python train.py --bias="none" --init="trunc" --init_std_down=0.0035 --beta2=0.95 --warmup_steps=360 --dataset="wikipedia_en"
Each number is 128 + 32 x the weight over its row's rms, rounded and kept within 0 to 255. Layers, rows and columns count from 0. Numbers have three digits each. The size before them is the row's rms in percent of the matrix's.

# down: layer 2 MLP down (transposed), 3072x768, rms 0.0298, rows 104-110, columns 384-575
# up: layer 2 MLP up, 3072x768, rms 0.0338, rows 105-111, columns 384-575
down104 096:137103180151088122159134108168154095087091137066097140144152156088106204133103100104127105139113152182137135111113136126127162097139110121070099088123059082165117142095086115093128118122102169086192139129170134134148116163145136114087140161102176191183149180148167105117131124140143084118128159158109118054149101134100105100116153140153167167121110088111078120093174136137206050114099144107135180165147099179145122077104129133127153111100127105124209099174143099102179188104139099152087120115133095064156116114125155064159099102109160110107125155151163162108121130127166127143
up105 094:114135111169121089128092129115149134130189138121102188173098102114085117116171135147195091173106099106130095125115147128123145127132094114126137088138136212109146128121104149110140149118100083073141111137138138182141110105220092079159146128109132158109155170061134095085118126088063106078138164150145129050110131070142164042081118106069149136094134125140143097136075113112133052108130109068139163101147126109087111061111130185109165121110113078093147110142145126126140148138119125146130098156112154083150108127085141111111130077155109152171156133192169102061115081118094083146
down105 092:138102163126091138159134063142121108107032082146105085089129097081164102123127115179073160088220169144129173128115122090127114164062077134133135109143146088125121086142120088120130139082172130161121165140144082134155109164083120185093095160109092087141157128133139167153155074121108114137108142164106156134137145208151102158197149172151146092178122115136074145101173150103064162149148167187124080099109131142085125156167073098161116171138133158125119172094113163114103121140088102093085183125101099097072146110122103098156158135121100101157165127091101125151116099143191186126
up106 098:110127111133117061143116137118183076173095115148109162126038036127121124071149087180075128100171142116105169159128122157090154157116184217114093130122097197099141084120170141131146156184142140167084171111093181102158142097132108093139153090176107140149092118080119191135104101110130149052098082119153144108071096139083095072133116114185120133172151132164129070159086170148164154113122113121121124156096161155110087128094138130134139153077120122121086116148196151105158096064146155132088141136196168074121183127146135098100152151129107013127081135141105147110081111083144128148
down106 096:106154126124167158123162131153115126109128127109114080141154153143156120154104138086145075156102129158118119107142199112141117115157099087157144156095137114179153176115106089134100079100120117132148107143122086168058090168139156203139071146035161174144154124174150092163162173196140104142103112138197106086148098106174135092135130109070119118115143107136060174079144068090064058157186137156088103124115120083188116134097051145113142108158168131118142122151082114155114123166139118115130098132129111159117094164107176113157108127105112200141178140144116118083141123134167138118
up107 099:086148149149069135141110147135144107126099100146108137151118115129158151165199105163123080111094124106081087157128113108143173120088128179148132088104162155057090135101129138122149109078156123107135142135093153109082156067181096102116088091186136111143137146139123125061151144139157139119116037142143094192104168118113118167134057052083165121167105122135116138146146162173183121077104099133095111127131125176128069131049064109118135156128156099145112131204151177198125169103113172092118068183156102195120123171139126127150130130109099108140106132176109135118110064118111119094
down107 098:095119088132119132093134054093091137156125149146116084154137107146131082062062081081103202148161142159127139127120123172116059071165130123138151175127151083139137126179098110063123196113115072119145167162152168130175075152135108142160087123093099165117094134118153171101142125159156082127087106107141091125096110032128244117092123137157101107057158161120176078108181125122090113107108196122168092127111128110077145125154190086111115182103127181074133145081097122116126119174149083150102129113078133205141126144112160145078147077168122141122181167091164065132126129133139088079
up108 099:121121128118096045179104173136134124080152160138102188125127064135077125095151105114135092148108157126106113116148157155125151102082147065090179068130104071136129080158062143130159106092126168174118184124117188189168160095109116109131115100174139142148115147145108094116128131124125170162126116148166106113169172122142167080123156103146174140177100118118162105141170150147176073151173132156120144087119143114117119116108094109146162159120138146120209141097084147120084140101170143141164145136115171132076089159125118138076079183112152152089133123137121124177098093112161151107
down108 100:144145153159197201104195088119136115154121144147157092172111164140120139101118056120108092138133094097161119165092154106137084105132115167125124175088148149095172153106174123109113186165096108141161109134151021089139123180147167154123146137087119124185139137126115111069072138163126057151127157086105161199066083090099142156153134109163102124122130167131123193131094087173165108149131126122108152129138137152199124146106205123122139124130113057099143191213138112180098122153081115125106146164176137091149160160135114173173192102100174143149107151169144133115197094137097131158
up109 095:161148149087106133145168098139105140134096169125128115121084141178142162154128118136115110115116115143108096106109104161152110121190058101127139138165097096129137091057125163131159141073129081116091141101090161107080167190119057094171150086147104112110164129110155112087122126139134128152081098114088102093128131095178100163092123144166121175094115188160112052143051112102157130088110121158131133145155134168146156086071079154118111141142150106087179201185112162167102142110088144122095124094122118118083174154089099158086149143111094156132192166078119100176120116120154147129
down109 090:067090129179114121086135133138124109096149062158095104038130137080122068135112146150148125062105157080126182101150144083100143172114129143154097103104144114119139166160114137118118128194068173065123140150119131110100078166155191127100108165141129098122158162147164176095119129122151144120128096152146145151133069126130163079147101150135148095096132140114135190099122214150090122153174177123089179119109080122068093147152142119109092082133135101125103051115137104074152132129121162165115133133082145121169100141119179173126146113137089125151135179163170168136124112116060158113
up110 098:091102117010163129151184162124120120103165178140119155080123089187122126073124127139122162115091122147183098121170103131082126090112175124125126133129123102186123104136141139128157123108095089100152136167150117130160151149139121110143085077149121144102136110093142153114125073118123187140082133130086176071173087171126120138142119087147131140171116131143135089123152167076097184167131136130127116119048128086143115149096119083171160139150121142142180144154148133119147084108118107096154122147095127196135124118115146115172139153102175150106141060124114151106108108131161104155
down110 096:130108135198115129109142107129172121131113120141150173155138082104107117121117131142084071099143142165093153087102150172129114204164080110121117131159116116086138094130116163110097193179172174173086097073075147104141112114136114135145167146098213086184127119142111099099112134141125103153136158121111130177103171089085115122108151129163139132072184122126165174110071114174152082111129106119102088141149143185117136080157084101052049131092156081117097108056111110148170156148139136148167203090132122138151188165117092139096173164130076058131142222108088098185115154136103125146
up111 102:146114120115144047100162114093062111155172121153106101155204112163078171117128169120099139108111122131115124077185160149160097142133116117057100192041163095172136200074111131160122100104144120062128130080100167186135112151170103162147225154113163135142160194196078094102094144156094166112134094195104117142077111129135139115158123156142175133097087151084095129134135178114088094077156028058065154123080138144145089111153120122123112113136186157153135130120132061049151108098065117117172154119140160112124036123050138087171101080190202171137185116075139140143144123080167063145